config.yaml
n_head: 7
head_dim: 64
norm: "rmsnorm"
init: "uniform"
init_std_qkv: 0.0227
init_std_o: 0.0
init_std_up: 0.0227
beta2: 0.95
decay_shape: "linear"
Each number is 128 + 24 x the weight over its row's rms, rounded and kept within 0 to 255. Layers, rows and columns count from 0. Numbers have three digits each. The size before them is the row's rms in percent of the matrix's.

# layer 10 MLP up, 1920x576, rms 0.0917, rows 1085-1221, columns 480-511
098:085144127144176149143101099108135153126142070152127105122075131144135136096152096154094141106146
102:154151138164143145165153119151159136113114103142131134152170106152114134147135120134104156130117
103:123133125132129142128130128158130135136159175088097087116140141150135173122170122112154099122130
099:134147155084119162098119097114130105116078148135086121118140115133078125130100165103097138172133
099:094138110108134157112115159116135134150130132065110126145127169144163120100117118142168077161120
097:128142108108168087156108132151112183113165140140101110130145089095141145118155147087142137163118
099:148110151113109135118123116128125115114118073142169131094110112175160116122125155165095129130160
096:094095087099149090087080136138111111107129102126139143127161111067124127124214127151137160079089
092:131139114146135138140137104128138127154135148142102143114156105126143134135129100085161105128136
102:146149159130108103142104107137125194135132111148089086124133115123119099152132111145122113121116
101:141146101103124106143100143111124163121168175082133130164139171095160145153110128148109137108149
096:087083153103109150156145125142140132134157131121162148127125132151109128095136107110130115159083
106:123099168145098158113144135136100117154126109130105135122117104144147160079108087126103173114138
103:161118097098176117141139120154088177120138171147115141125116177121132095124118149125142126105116
095:109125200139132113110111172111178112107110133119121136130106132163100153126110139143119153160152
099:128122147144112148157138117134106148148100152121105096164128116109128099115136128068152135098152
096:144121140140112120142123136132174185158154178131162158106133142155134121169119135143125055120129
102:163132139127120095128119081191160116125141133132155118141117100117137134127155151118160107140138
095:134143142086138092100130102099136146124153112130124139153122155137105107118131138139125128127132
110:123119149148117095106155144157111133114123166133136116125129142127118088147102169120124109103092
087:130155130147118111112143108093102156141164104131094129124135107116190137094131143132151074139109
105:102155144159114110139146106139134146110134129140077088088128145105162104154119100128168102136124
096:149104144138136152175102131136130162105102132109067118143114154118151116157128141098161117124101
104:142119139160157156155126105155143101076111113161162121109141091072160110112171132120119158116091
105:134097117139086118105145097124144112141120105155113111104137067142131133134168143155151117139106
108:121134114122140150124079093148108123129137159120111144126132137121153117134120167144129083139142
093:129130118111141130114130115067130122153140087124135084124142162099104118105142133124137150150120
104:155104165090091161179119138141106143148156112120140126124128095133136120112140101122142117139123
097:124132146153107096120085173126175126169161084128143108143105182119130094151161153098163094135089
101:093134151105107148088126097144092118126117120141107137144111152095130101125128084154111165136156
108:099108142145125115116159162117101114126139129114133134145120118133134126118098102173133093148124
095:151137114117080167135113152109143116114099121127172139130118134142168160150118176153119121131103
100:120114150129132082128115119099130130119133126145143106136153085123124079120115103120205123137139
098:124104136114072094104156096151093167122127148109098130124144169135134128155125144108102101119193
103:084110174196124146144101069079138150119081092184123153104122121130116112165105143139130112179164
098:130132129105109091156122126156179114134088098128097133145136092149155163145172116126096142080144
096:119126129136116120085147122102124154154124168121123129120180085145142101115131171141167118126122
101:098161090074143137105125118101125095129102129132121143087091117142122077133132104135144148154073
098:138141137102152139129162083144143170109159153153103132113120106132124152137169123095128136109141
101:083153186140075129148107144100113130127101146130144109121126112157121137144134133108138127148103
102:112128130126166139128161124129151112149111126105136142115187102136107154082085117113135110153090
092:099162115145106131113102158092146143158152106168128146152077162119089157156129162150133126107161
086:109107142162114105153085158157136151108113137106101157189133094146106132145159120141149134151094
103:130116115119103146139102143158159114154117140120177130131128097122103111101082150118183112114139
098:116105112113143118135121134161125103164116105116145116112171115100159132164093126144116114163155
101:139163180106115135117156122152153129121109114129110124131134092134153110191104130109120158131128
106:115120122143103102132169167132092153151190140105109138111151175124156118116149074118129139144112
103:142083111120138135131168134135161110116132113134142129110085117108158126087100130093136135133123
099:095098130126110088130144122090089149091159146104114144130142139147116118141152116091143137150107
103:108145123125062131142128111102141133161156156131124082151148113168147133113140116169186104143129
100:181157081113120127167147124094093113090115099080076138133145120097130109152145162111149138128097
104:125122117097125107141121103159120117104136172136132118058119152140105123127108120112136120102121
099:134155123122144131160134120183109133131113136128158156170099156114118155121173103077115097105136
102:135152097114112123088165149113136092108108104094101138103120130132163141066117144157149123129125
099:140134145117170140166107144116133158149121143103169116105097142157130127187174126161145161126132
100:121155166143171124082093210133131141118129158141075114105135126142107154149122153143098147139154
103:133125138100125095138152115186131162124140107137127140136128085133106180119132146137062093079101
099:126099151113157143097101141152116118110122144134153134151103093156172128097099133142121134139112
098:119108122109133083131110122107188121112102095123127117128155172128089133102146140104126166152100
100:110092129113136107145096100147143117158152128122100091137163147113168140137139111139109116131129
103:149128145121140183126126153102116144144154115137141141131126137103136105074149108132107123157159
109:106095121076173151112155090076123119132121118116089135100116086136151127128097105112124096120137
103:171110117139136110124105128152180125120173119112109146108112153144133118172141144108160169119167
098:119160104117113127126129088098156120127128134120118109142142109113110114119132102059121136167167
103:115100103143116094123132113168154167128146124125128170077147142146118127180159112137179154146113
107:131102130100153140098108133121161165131110149108119129123150129142121132143134131137105121148108
103:148120131131121144094137138093156161128149121148082133113050074138090144140154118119116104146104
104:106117121136150131134099119146125132096093136103088108109147122089132082144148140084114143123118
099:128126089153148119130164138037081106115139121102110091105140116145173090114174124108108146105125
100:142121107132105138124139146143119135133139134165112117126140133155179093130089127110062124154111
096:114126127104084135125129127137101109144105143094107167116166108107121099134134112089146155162100
105:103096125109139121142142158151086147164125158136100128099126165082122084092136130110054098130126
103:129117139148145137091119109155125123107110125201122172127136160121112148127092125136136116112142
102:092168119090156135113152200145125108109117130165115143120119138174139154130164134142078117178102
098:131107172119160125103100130129107081150141101129144122145142131108127104141179105125112143141162
100:075118106161134122086115126122126161143089084135089146105086163160106116111097116112125130093093
101:101108133161077149111152159110134125090112153111123133131100139140097103117145148120130124103117
105:130103110082071155141167173132116128172112075110119122132126092095151137129123129153139124128097
094:130131150133141138140125156131130117152111094149148116107132104103111159135098129139138130108119
097:131113113136098149103117101120115115124124148100115120144168122107084122132100155086102170142131
099:127136135140123145166150127090134155124148088130113112137138124126087167126138113124126122114148
102:145170127146129144141124072177132190095116129105143086145089128139114133140065134119134140143098
108:130129136118127113109133145109115177103106112104077125122116139095137146115155139140132140121119
104:112113114179125154122201098133153138118135135143145119106109151151164144153115152123107110174109
099:127142167162104128120114130150122135114106120129132108147121154108144131131139172154134156144137
098:118086123104107148137104116117111130095115136102157117166152073084135139108149110123150131119141
100:114100122109136134095107135162126084179145142123137123119163130145118115077144124146142098134108
098:112092143117159087133153138169134126124142126124134113115080118141128108112141135147147134090132
099:134127137142109107075098061138138142132122182151135133159136111131127148086059148130145078170150
103:177120114143152121113086130132122100116108149126122123066111150116176133095080140145107110127148
101:131102086150119150125108160144112136151123117130120090148142112134061159108086112061099164123114
105:154122122107129147166116168079119135117105084137201067116114125131130124136122106151137140138127
098:138117171106144129108184138169117133137161111089134146107103104119090123172146124133142095121104
101:111107126128103108151134147162103076142112134124150168113118169133070136143096136168113103105115
093:108119097148109079071124112097123131151094120169114103117104151183136124115170099116118118104111
092:145156094150119113103104131161107141172148124107115117106164105124168147109122129134114058150105
096:128128091102134105062124150127177163125140083133180124108117122115128112097128132092140188154093
098:096142136100131121097115102129105130143111158132107156096141152124121117113123132072139126108174
102:186130101094103124154148079144144138107132123144136142102144172130146176131096115165147128139164
098:134125117102146118089141137150129109185192155123102118123148138129119114143111139124156133101094
092:150128142133152144132136130118134113125137143103127132126132122142147199156143115109101075128121
106:147135161130123159103131114133113111117157144148093124147100166150154145104142082107087102116180
098:102119139102151126139103135115148169131125125137153158093090153162087134099134132171147150133159
106:148121119106143142138072109159127120077075138124088075159143116134145105125146143116103139105107
104:131167066108148155157141134148149133136178144150139160149108145155141181134155109120115123127153
102:121161120153113150100155133171113121106109130098179145102134086135159122113179144095176146111119
092:129153124096100146116134102104139125111085110140179129113105150143146085171142122150147142132134
106:128101149144126105101155060133144142127157153115173114141142135150134089150105107136128102082120
095:088130157132088131127118155128121105126145144156122137168112122104093098145087124167142135154122
097:150114116156130168121179154115145174125101091138145111112118115110164116075132089120127122083152
109:126127125100084121148155111166143140098143128135133150089125119147122109130155141128135168131133
097:122090154169099131140131137139187121179118171119113127114167117193151093190142128174133121125139
101:115139120100152080108084118094141124084163155104121137123096113091111115125148117087115117153145
104:143162094100107101110110112132101116109124154103159072104137161184118096113137088110097119107138
099:169119127162114113102151157137119138140135156123174104132132107097166162120112151116129167153140
095:081107145145099115093115131121100110142132070111172123119153135121137099144108139147144148181108
104:091151122114168137177109122095160137118110108138155122137133151170166114112100122080146107142152
098:152123113114141111119104128115100128120083119123150119151131162134095105119143154143120129100150
102:113143184162116157104146101115148135142117107139163135155131126121129162129111087100131126114112
091:108127109109156142112124130076140135097145083088185118110084159139155167173149109115176127106127
094:130169126076131127146108136123111120136120139142120143143132142172134104165143116174133143142163
101:156122142135140182143117111142153135112112119101100096138091141129148130120124123142169130129149
097:080135151132151156108169109152125150093144118159127159148160146133143086113115134111137152110111
107:083160133134103130108086119095093127130160117105144148112131108153188164148129137139130138129106
101:164071108105133110134128108069151143129129143147106154148165140121133095106117111119131136139123
101:123147130101122072129175106102138126099127086092087152139125140152134105146130147124100112095151
105:125115105134092124111148105132084123134153150169142099129146131117124121117096100121128115133124
101:126110158129136153124117132154160127110134140136099114098140133150156114132126119122109136124095
099:136149087131125130150128119160085104134089112169158110109138078155098093142134184072116146113086
099:118160128096136114142144138173146112113110114118106101135141112122131154152075142114142119196106
097:080138143146107136132138124153130095138124142133130145123094155129133129173105150141156165097144
104:169123122116105167086124127160116112139118141074100099146107143141118141173155134153085100107131
096:140185110114148155122100129114083126156119133162126124134140120064136140148115202110095143106131
109:174138108136117185120125159098099147174109119149142148122126111125138149124104121131152129174142
103:094157126132131078091133158127152186123134079137148109148125124138140113135150144077096122124137
100:142128183118142132132128083115128114121152154130136143101124144112161114123143101081147148183123
096:112149118132099152138076101102144114145142172121143145132137123139169105116110125137130154093094
# layer 10 MLP down (transposed), 1920x576, rms 0.0693, rows 1085-1221, columns 480-511
100:098162113099117124092128143115124135150140145085118163080149129153141114122101112119157157158131
098:138115160138156119069129119131090108142150097109121160150119140146156136153128122170151117125184
102:129133153146061115128128140073124124115099138149135072120090105129089127147150117104133114120128
101:102100163159177133112133121138094100144159101164141134120120102180078160165120132139090115115138
101:128099151134133150145148113097117174124113183132148127114117111142092151152100117106143120125095
101:107168086166120147115157128095125122126060130171131097124168121115173098126172159125139152133150
101:096129098137122103134108099108099126108137130099077145110129113112143125143115110172102128149135
097:082122168132139142125123126101102103184178108148126135103156083133138137138125128131108122116162
096:140132139130123116130102099119161113127112111144109112202128122139126110110100148114136046142123
099:129183106117136116136173093166137199096115147076091110152174135127198122113154146128141110118135
096:115089150112150124129134143128119113151098121093101124120191137133125178134142108122108168141148
092:120133123131125101099134100194087143135155152171118115199153161097128113143131125102154084140141
098:131116138181097161157130102142118126139146102131139121120118123119158111138127113149126135076152
098:162135117139116111132123106112094109157160187147128138151142129150103119127111128197091094141118
091:125123110095142091150138146093107128160113106091137044151145148164102115141173126126114106121098
100:145139123140181157074111143137137131096119169124143155132122125157099124164137081113097115157121
095:129126111152152097140162144150144161129115166101055128111077111107103127165180142105118132125121
104:102111129135150158096126144112156129094116129131138119128160129114120117124139137106175085159116
099:157106105112122095095135097120122133104094187169100122100111111133121140099112161149110104118168
106:110126132106119129115132102157112134087130112142129122154102145158089157162156137133143151094130
084:119139154123149115103166129125101153135137101111112133120136118149094144133122125135114088124157
093:145111187104143129134140128110091154110135126149154101134120094113097120096134181087127112141156
095:146146065114105118095119084188160136129097167133144118155142112128107147117146164161119130159122
103:110123152145140136096104174106128125163163187145146108119135132112127137089109129089130152133126
104:107163125134121107151132117149112170146146133134116140107170148146128100127120113122117076119094
105:099177126126126140130125168120132169115144148117153118167081096127074109151123132118155106119148
096:099135138134172142133126168128150072138087157106112161100134109056093123129082131152092097134133
101:101163147133115150091092095138130136148138093134099122123074105119149134155135102132110120100133
103:154103178107123147121145093131113105141119123149158129134155113107134129140116135131094120145117
098:153086124177102103148143123105124138154158145155105087117151124107120150128114107088146102103111
098:089166142142138133129159118114137111109082126134117125114125104182151160110157136118153139083117
100:131155163124114157096124153155129083114118140112100143108092110158138083155176129133092133116095
093:148129123121109147126116113154107129110117114109129159113117111114122108102121120140107088132107
099:140115148132144142141124114169104121204093092135106113178139116122126131083105129136123105131151
106:110139126112129087136165116154129129131126113142116073120181119140088156149111125141181127132134
096:150144132132115122150148138150112115170134121097131107113113124102132114110129107103117115147123
094:161140059069077137125149109075149160101130107107131104096109097118131121140142116105120140164073
103:112121109110131121131103122110117172103096144140146073152155083121099135132133110124113111122089
099:083127159107090095142135128107124080126102085151111119118112093128115169147115136048155125104159
103:151124115132144129131060141166081160101123159094121155122079096165148139167110131173103119127131
103:064132124133105140118196163185133114128150138131128160129102122165069131131128064084117083096127
098:140134117136108132139135123101142145120143130111126142125164103117187101115161113098103126136128
093:132196143139118130135099104115150157083110100144135155123127121130166107125145101097114103143144
103:119114129142136162124099137097191185113096106095150139120118166134137148172125170124123152159094
099:131136136152131127116138153132132122112135169109108124118149105142147113114147148129115128161136
106:149143110090160121146142133112139122127115079139128125116154079097160142164112120139154132129141
109:102143142103122112111092152101130067145119146120179143127158134136151093085131102139150133106112
104:136153120103153152137141124137131128145080113150145116120123087083133132087085097114118183123110
104:071149114127109108096101112119135160151140146133116103113144142096140144135085123120117143143137
100:124122132120130093126132084098133151135133133114124135101093130140151114145137152091095090113147
102:130119111149106126123156099129134121181119154127162164128079109110103137105147098126143099142095
102:140146137102148142124140122154122134097124162148135117139119122060178138099123096113154179152123
098:125134124119158082138096163149135143157133111112161123131123099138129140153126138121116133153134
104:170099154110105113125129135107108162182169120146129116117129093126169183127149080122121136097153
094:103123135135142099160173139133123137136150139125121129110151170101152105121125136137123151143096
101:143142142117083128121162150118141114159100110105134138174130093145147144141110123144126121106160
108:115124131149129131113133139152155105142165119101140129136169176106092131068145103112118144094153
101:043185152132127157108107120092101146134143110113140136086118111111132126095113167096139136125132
095:153113116147142150066107164132153143110099161121098194124116119140091109105154133140137163186105
104:154119094104114133116126102092078119139125102171108075072088124152137097170140150128143136125175
103:109123114112135146137129200126135135127115146083166132120103136090170113149124147169104107156135
109:152102144126150109126119100145141099127118129144117104092160122104128124122140111169156156108124
101:109119127105169105140141095163140126099116154082134122117148130114121102165118067123149173124165
096:169121118119122136171154110115150148131104148153107146114138136141074131138096089143107138143138
105:127081108132124096112106161169100150165138136154144128130191181119154114157115141144178137099116
105:105105112132133138138123120113138133158159117140102130151131166113131135119136136135094102109137
104:105114115138132121130159121166137141117180157142132116147079157127115114116135095130087160112135
101:127137113103145140143134083126095091144141091143132132157092133162103127188130161074123090102109
096:139122075095141147088142136121181169119096083069148159106121140120091134129129155182105098135169
101:129071156138114127130136123105133152146156142145145152114166166101156151123132143104106157121112
090:164105129125129154114129116188105139117114121154156167107098144164085141131110092108112118180083
106:146138105101127131165130133119112119121140136118072114119094121184131136116122143084159130197085
104:103122174196132136168112108125134085137139126167081135116130127157119131121130109158127137089160
096:128117119120106142155141099144149093132070136128118129132097115111109070106102119117091128139070
095:120158114179103125142147148142146103125100133163146124117140149113099155077142138138168116097124
100:146130116113154094146128092135144164221129109114117130137117092105074087116141130070137108117139
093:109176153105112126115150151157131150132137130143107147135120174137151165107173130154112150126109
103:105146122149059130142148137129085172124097128107124151070135098151140117093092154174095114141120
094:106169121125094123138083135163147154086144103154130150151121116116096126126141122114126083134131
098:132143125090102102118108158142119149128090125187087117160139160147129106120131134129096156121141
099:133167078193103130156102118088125143129148112125098116147124128079137124180150088099142099108132
099:117091100089151172150115103124132127150128144126084116121145117091122109095105141135084100151132
093:204135136133114138121108100127116120101126138126128115129116134143135130137131167143157137132113
104:129128121181104150110113123117152162116142132147123116091116124131099173127126135115099141141114
100:138144100095122139145125106110154115141126143127177116138145138113103117156147127138113150132117
099:170110130104085152124101153118081110089134130125119131094156155153127163101159141126119120143092
095:085122152161151127151124114065154137112105146089130140113143113171164152151143174118126102118125
101:116126127148136137111117115161079108108134091132123135111137147130172136124094156149125135119107
099:156135121145166140173161110156106083114102139131146135121110159139115104144087124137162075102134
106:158151100125133103131156139128148145115087149132134126099116111150124149093110182133112104133084
101:127110075112103144088134124139099158134158191187137130118126097099137142128088128088153130163087
103:137089086122146116116108119139149148132101108155095119157099150093113122121157147115125132151143
095:125162176143122108106092158187131118114091107184128127138111127111140158129121123159169090156105
104:132115103136134126117129116093114162121114127118155134136154143114114151146140126077148097134159
098:139136114093166189125112121140179118089158124127173171154098119105122117098125149142107125139133
090:147082162109076109188129120143119118079130130091098118114144117115149127144135149158135082161127
100:139134139117103126126126135141116121142126118135144164157158138132132170166140129087106137093111
104:090114131089141099163124117146155097122131147126116129149138115122111153139122109121113108117132
105:116150156134151130146129095110148121057141144139127159160144107100110196150067148131170164127105
098:166113161083119119131165112114124129128112114130136127176118107105097135141138132151174145128122
100:124143153088100132111152140118117146146168152121119120145130145092112132111156135144126138155150
108:107154073117167119125112166144195117150174117114117155091112150140121106145156114112130143132145
094:137152134137153140094075101134062140068141122141119102069115165110128184117151125125098096119135
106:117150162121122118086163135108139108094118117084121150088148095115149141181164133084085126132147
105:107131177149106145160168109101140132146134108125109095131107124126097086130152178138154118157123
105:059110121125147148096090116146123134139146116097155102129169146129115157201113136146116148103150
095:152099127140105121147132098135123153125147156125089104125118120151144117132125133109136145156132
102:123165114142142106103113114138111096117119120135170141142173178145124110130130180154180110153167
101:125126143128133161111150139088170144111114108157119099127104126149184132079124112090133128107132
100:122064137129125128126197112135148152187064084126099127139135150153181128169117137109136123160101
105:128128130117139177139117148180154173055155105113135114128136146166152123113131117147121129129168
098:131164121129134149135109089175066159085116094125073146109111119122121149150185111080075122105150
100:120113144135168160160148120132120115116149128087151131155117108134152119139147144097119146103098
099:152134102129173170135117121131100131150120122124152124118096138098125126123147143103150145127126
101:123133123141160099160133137094162127126103101141111105140136144131174131099187135124095058091133
098:120112092120114149126181134127127110128147094115125184108125102095132171127147082079137120129125
106:086114160071156137131114093115136170109127126177130109088171132140152081115121082099146150126111
098:144161152171134134128155150104108142097119129102155133135121148135162150115124126127087137119153
102:099148134131089122113096124139119137141140153144105125128120114122154166159091092133133089070131
089:136120167139102124154113145152158106114132145134137133148147132114115152151149134142095123168142
096:122138107125115075133124093125108103132155095145094130144135098128101163164126118125127121107132
101:117136126107096150116137153115121131100097168165149123126089128146135128123119093095109126096185
098:167108114158150124136147118127141135151163103156119155123124139106119078133131097111130107162144
099:126107149122126080107122108132164142124127107181169118168102107159102132121056144176096098148104
105:128144155109158162140132164116087136124120134141143126091140138087130133124146132163161121085145
095:167134163101128100114091098152142104146101105096105113115126141099119147124134133105132137123158
103:128123118152125121077132141131136096152133143154157119111129136123114142125162137154124121112156
100:099163123129092117127141128154132106154106138140132126126145096146174081148153092106198120152164
096:113125129141084134111127125140106091143116112088128137125099111124098133083130116123117156183161
101:095125130113113110123114148139135119084114156139130109176160124191128150112126116138154089151123
097:121153146110095110124093139121148149132129106099118123103147144159098095126107129155106150106119
106:156108127103102132141105108122123113129125165119103087112162176123127143126137120126100121125120
099:104150132134114120090098112116143087087125119082146167082155163146121130127161172101220106122097
105:114151115137110095167111152140144115132159143124145126134128113103122142153130133106150130108101
103:143148162150148137132121115111155128118122100111151109122134114116122126126154127082143103154134
099:156108133098159087154103171163101105172080083130133151078117142146134149153085128113132138128125
101:157122130130148161120096128130110106087168105127076100130154132175148123109104160163147165109120
# layer 10 MLP gate, 1920x576, rms 0.0863, rows 1086-1222, columns 480-511
103:126119131176111141121107092060140131133090148100135127076109152090112143092108118146131094148153
097:061149157150177120155111135138133144145126116115135138130082128113151126121163125147134090146154
103:142121142129139120127111125144132123138117182121148111139163126056178126112127070108131135145123
100:103133130144106143135123083145071154116119129145139114122066184122103130142126129142105127131134
098:137134160160106115074140171105155090124131127108111159138096132138129127162122105173131190117115
100:126109146131090181152118124121116151144107127133151182140121140151085141148135132106148084100124
098:092132113080136134170103165102147100128125116079106142119118117111093115125139112170121093078152
096:100104116109118094128127087139104124132179135164129146140141130131144132121146142112125142132124
095:115153139132103152128088129139118110110114134126127101079127181134133126144135159121159154191118
098:142119164121134130083112163155109095049108119096124134150107154156149067136132128099086116107160
097:113114111082156092103162130150076122200114115154115139137180087168133108130202105073156150134157
096:119104134083147118120122132136106119188118131121158130139114107183130119126112096149113148111118
100:115132112174169129116139149104120157113130122124123121143141166112115103089102130105145113095134
099:094161121136129133130187100173127113099115090144172160133150159100144127114119090121106132167165
101:138174106121091145181094133131151134132110122124108124141127100143167144117132151113096151139139
101:124100119138120158086156123160103089145164099121115147120102126187135140099097067099114120094149
097:136105128111091148165145109132145107119099131137112114140130147124133120162131140125136133123140
100:102163103143147134141125142085119095079101136124126184132135188071096155066139133114091093123107
102:127115132172098123123156157110118114083136168104113108145147103140097131103172121103154144158132
093:154170143131100069119125135138139174123136107140147146161108130171141128120109118119142100115129
097:085135158169111101120113115125118165134169133140107156157133101120134149141113116135154102172146
096:136161124126112136070141104155145113144093101117112095113133138151119165178104167105135141107155
099:082117132133116123096111069130133135173123165150144123175164112117159070139134134105139153129127
101:132133183115135138118136112159130060158119120115109067114143140107111124056125073072113131163130
102:108116131128085157138106165204105119097065140099143153152121170127130106159125131135126135132155
099:161112128189110128186141130186143129096146174114119148121125169129127134150106167119141135128126
103:113123128114137140129077109132090143140151112111142142165107157122147138131127124144107161131089
100:108146097126110127136086179169111107191172103130157121107133152141131106127114094132148131105129
101:102154131085116153093154108092114135129105130124162133133152169115180158085130158122113178108131
106:139152143145144125146116144097128137120142130135126135142123132127125131119155160112123135173139
097:129119149138101153110168112124080131120133116176147132098083145081198178094146121198149122120139
099:084141135133111153113127131131138132115095120135132138117099103121158149128133155103125105142177
102:084121085116139080139093137148120116146154149142133156112083133105142161139110104099139147145095
107:105105131115161149107152094091103128111085136107114133102132119153111074139142129131130119128167
099:124168141127117075136136102129124161132088136137091137161120103106112189148175178128116111128121
097:108123190108152145138169148124105136120143132105152110123125078096133103132120164173131140118104
103:139173121123130117152145111126105105124111131177119141128131137141109138135104142154142110146088
100:105125119173154129126115151131143142147161162137129129118095093174136139146110165129144139118141
104:101122100124108130119118093135093082077135132157105135105125189141111139133131126129141122121112
101:053125125158119164103137090131144128129139144098094122162114112161119140128143104139091140116134
096:110137134129114141154169085138134182134138120149127113130146123130151130121181109133137184121126
093:112101163139095154092112186155105129156148117091119155083138134157075132139136127153174122131137
100:131126136122106122123122126140087152139162115096083152110113167098128161111125126167131117135126
102:110107136123134129142157134125147169109108125108167172128147096164182162118102127136142148116120
101:126102091128112117113144146110143147152130137149138139130098169089108076117162152137124122133168
103:121137093070110107117145155112140173151145115121130147138116118108151107111120085161157138135130
101:151119148131135131148148151112132139100097124102165152136121112111106116088093134086150126066096
100:149128104119123136116132168176146156131113128125140108103106080157116114081156137116122118131090
100:098145137130119121168130123114098091170128140116145083128128144130113165130141110145122117140087
099:113110138120155112105130126121117122110119148154125132138113161122109130133108128149124162136143
102:078127145088114117133125181099112147134134146136132154138148145155095168141098116119126110156118
098:177145132186101119104105103137165151128144144104086116127103165131121148177138120130106123132133
099:126108127158134103112117121166048123112146115143091132122106111142138120124149120117136117092130
097:146148110096128079132148123170131119109151094094140103132133150125130110132135090135161183112112
102:108185147117104140061100163137119130106137147123095130100112158163063112176118120114166080142147
099:104165118124112113113121133124113114138141118160137104120126145111119153108130105128159132128144
101:098136137109135101085096126139128170146081142094145128112074149136139166089123138145156155159114
101:129123108102125126072120156106131093136112114155121118139142127121156095154113105114130132129170
100:130155118158130153117148180137139141144154157133130088115122102129146089154096159146120154114145
102:090158141120149108128110123113150146084081099119160118080138125183134083119095114105140120096132
103:151163104168157125127141108101090169126131130099155149129150149149119111167149168136094143109167
102:122117106126168128100133187110126140164145114125146111126088140121109153154160150112149125107113
103:130095166134135186081154144119127133120152112129157136112097145109120134146162194169115135132097
104:151104132123144098121157087167120123098113213145115131135102127128066116124146122149121104074094
104:100150144129114136137110152107170125183168132123112090132144107111104140153159144189174124171136
099:121132127091140139099133166145102145175119171158098129184105113157160158111126133134121151157105
099:118112137068149130086114109153130152132128149116090179115161137113168117112157129127126163140099
104:126143124119132084139154117158138115134168125127092127093083154140146107133111153169149109144124
101:130150134104109159175122101153118127121121097158121132140125154152150127110191074185161117125110
099:105153156128091117163137123155127100070155125120153133107115121125141145107142086126107103122154
099:132139116157163117144090151124122145114100122134138136154178135118118139123115097152125134130149
105:087111103110147141121102138117162126167111135087130119159114137127129134160137140143124154133154
100:165166120131117141150129148165151126117148166162150169116149136085141056142095151138134101111124
097:088151105146132116167128115139121131133095111142151125115111140155098126130171109114134121137121
102:095128116096122098155122132155148106160140122112104133140117141129137134120144124098141103162133
100:158147111140133080122162125149122158124120091180133140101131149115115124153099083131157145100161
100:127085166113096123137073146104148132120181122122164101132116137093138129140128109157140159117145
097:158131178087127144125164149115144094129120147085139117104109176139121124096095134106146136104125
097:109097119121154149104125090158111154115108139152147151134130139162116119101139109101163120173083
096:110128130156133098124110147132144124118150155084112127145119098088172115138179103140146101122089
104:120145148109138198125136152130145133145180164139118134123111100137170159116086131122142108100111
108:141144119121119079085091150105110181104112170147123088110100150130163155125126116106134152138112
100:122132104095165119095113131103153146097136118165152126136125110136155118132142120155155139123101
100:136134139111143126141160099122132142119108126154113109103102138122118134161146153165122148107118
098:129128130125097171136154087103095130131117056165154161112125153074148111099165104166146119107182
097:164088144131194138161100155122153105109152148114129147142151165177148124110127120112087140101112
099:098126143108141093141106117173104090139170186145114119120153159135091122087096196137143159137134
102:096128157135134100091113136115179115105140132119129138176125125089105088106067119151149104148179
099:129117106142129122122108126121114121123128119136142131189144161154108139114132148136134151159149
099:107151087144133136159134146134146136152122159099140154120154117124130128077144116123112140135135
103:129116108121107080098078141138120122134180148088113083145121115148159130140132112093127166155138
097:114108102114122116129154140082149145131115129147115138134167152098147080105161107113101147137177
101:145097164135108102175143135102118158161151143118158130126081127115115109105144147124143103122153
097:121133145093118128177135135139113143134154104100097159118152121141117153112129102100140135126117
097:096139097145119114108102144183059172124162158140124137141159123108118136144169109161083159081139
098:118108117069150129107098098136108139102132116102172135159116133127117109123123109125140117194120
100:125114119129123127130122159188126130152140121104163109137097164104130153080132093131106092117126
103:106095094152109077118093131153117090095148123148146098138163093100151149146143128143110115148126
104:129148170130134118150122125124134144136128154140156142128142073150161134140127149123122158152159
095:075092131159149132143140119129152128136102116187080090094131127175113139184115174141110128171141
106:149109113084142083127139100135109122109101151141180163156092131115116118107127119102117140130148
103:082122139119117152146143105107140082129092134103158164113139155167141121144141114104161152135117
105:131143130164133145137147174187129117098165130133104123103145123078124129129144134143160101078167
101:119150140144115108094122161161097106094125140168105144157090150177149120093167110181077140156167
103:150090121141102120140128065125158121197134123103116117146079113164144157132166112139124156136138
094:155114125128093136096148102173157139087125128100118134119125140110131154120169148074105171136185
101:120164091125115092103071141159153144166136097122082154165107102156142123129142086151109149129133
096:084143133083166147092157104133143135105118121156140095142150125138149115106163128102115121131105
098:093126178097139121138095122109148095173164127146114112099127151130107132129141110128121194110122
102:167151117137116156135157083083132112107135107077134085114116133113151127126136098136168157111153
100:138156118125143138102106140125137134124102134173141166162099121150121088154125145080127103184145
097:117144084172175150122116114071112130093141120116151147119126125113105101137102148119127098166097
102:102146142137136135105097137091130110131135128131146139156133134118150168112160220149118126131135
101:140111148078153139150158154131180144080145097099110139137127128115114109084111126125118135157147
097:118136112140146149109115130100066167097124161120139107105108138146113171165121142129109130124126
104:134141074101172079098119135124150132123140160141135120087127123121139110155097096133140143115121
100:136093167101120108122154109120146143140148132124157134162132165111143101131117141111116115141094
099:119118182139147168110131148126143144157120089118109137073107133131141146134109165157115169141096
089:087120160187148168115107127166104128102112131097099134117113129122103165100123127156090124157145
101:127135137153123163106118140167172125127106124144102129151124083155140099124108131148154164137109
099:125130130099105136109091146135146117109049169116144070163116142134107137137112097110134114142186
101:143181127143128133163131105075121140132139122140137156153132147195155159083119150138202099127139
105:130172092130145133119112107123164123120114111139165118155090125149139136100117167146149110128146
101:085184096129105145107137148127152142136146178121155101110130149133098137115142094111099165091132
100:119135108135180132096120120168133075172087147098154109164115099116117197151100094170155130156121
095:102136159097131143107124160155117119139120132116095104129119103124167129089113116180143150088092
100:132127103133121133109120157117135119113151139111145120104168145094160139122148143111113139097117
097:141147119145141108134150082115115118141088123141117082096132113134135130147134138089115167105164
098:131121119123139111104133145117127159123146107116176146110090130118112087123118174124098109121130
099:158138127136120100145129089128132132131155081180149101114111104124099125108151127118180115156144
105:136139136114099112123095130122096112126114117075138089138129136117117116127111117140144107090141
099:138154151117142097173102183117116128154126181145112122167145112082124139113146086102154132109150
098:166137113145117148121125123138087125150095127157137126139103118137113137087135121123120088120090
102:092109114127133139100139064120112171114136102114121096101102101091100143110119085180099094137159
102:139108163117154134145157108139140138099131145149114129182131141149158100116135108145124153159117
095:072124115130149112137103099168117123090072078119100094088120159121112139152125136149097131131148
100:186143127145147131115111169102102090121135094132103161158099101114112110096109117139126095108144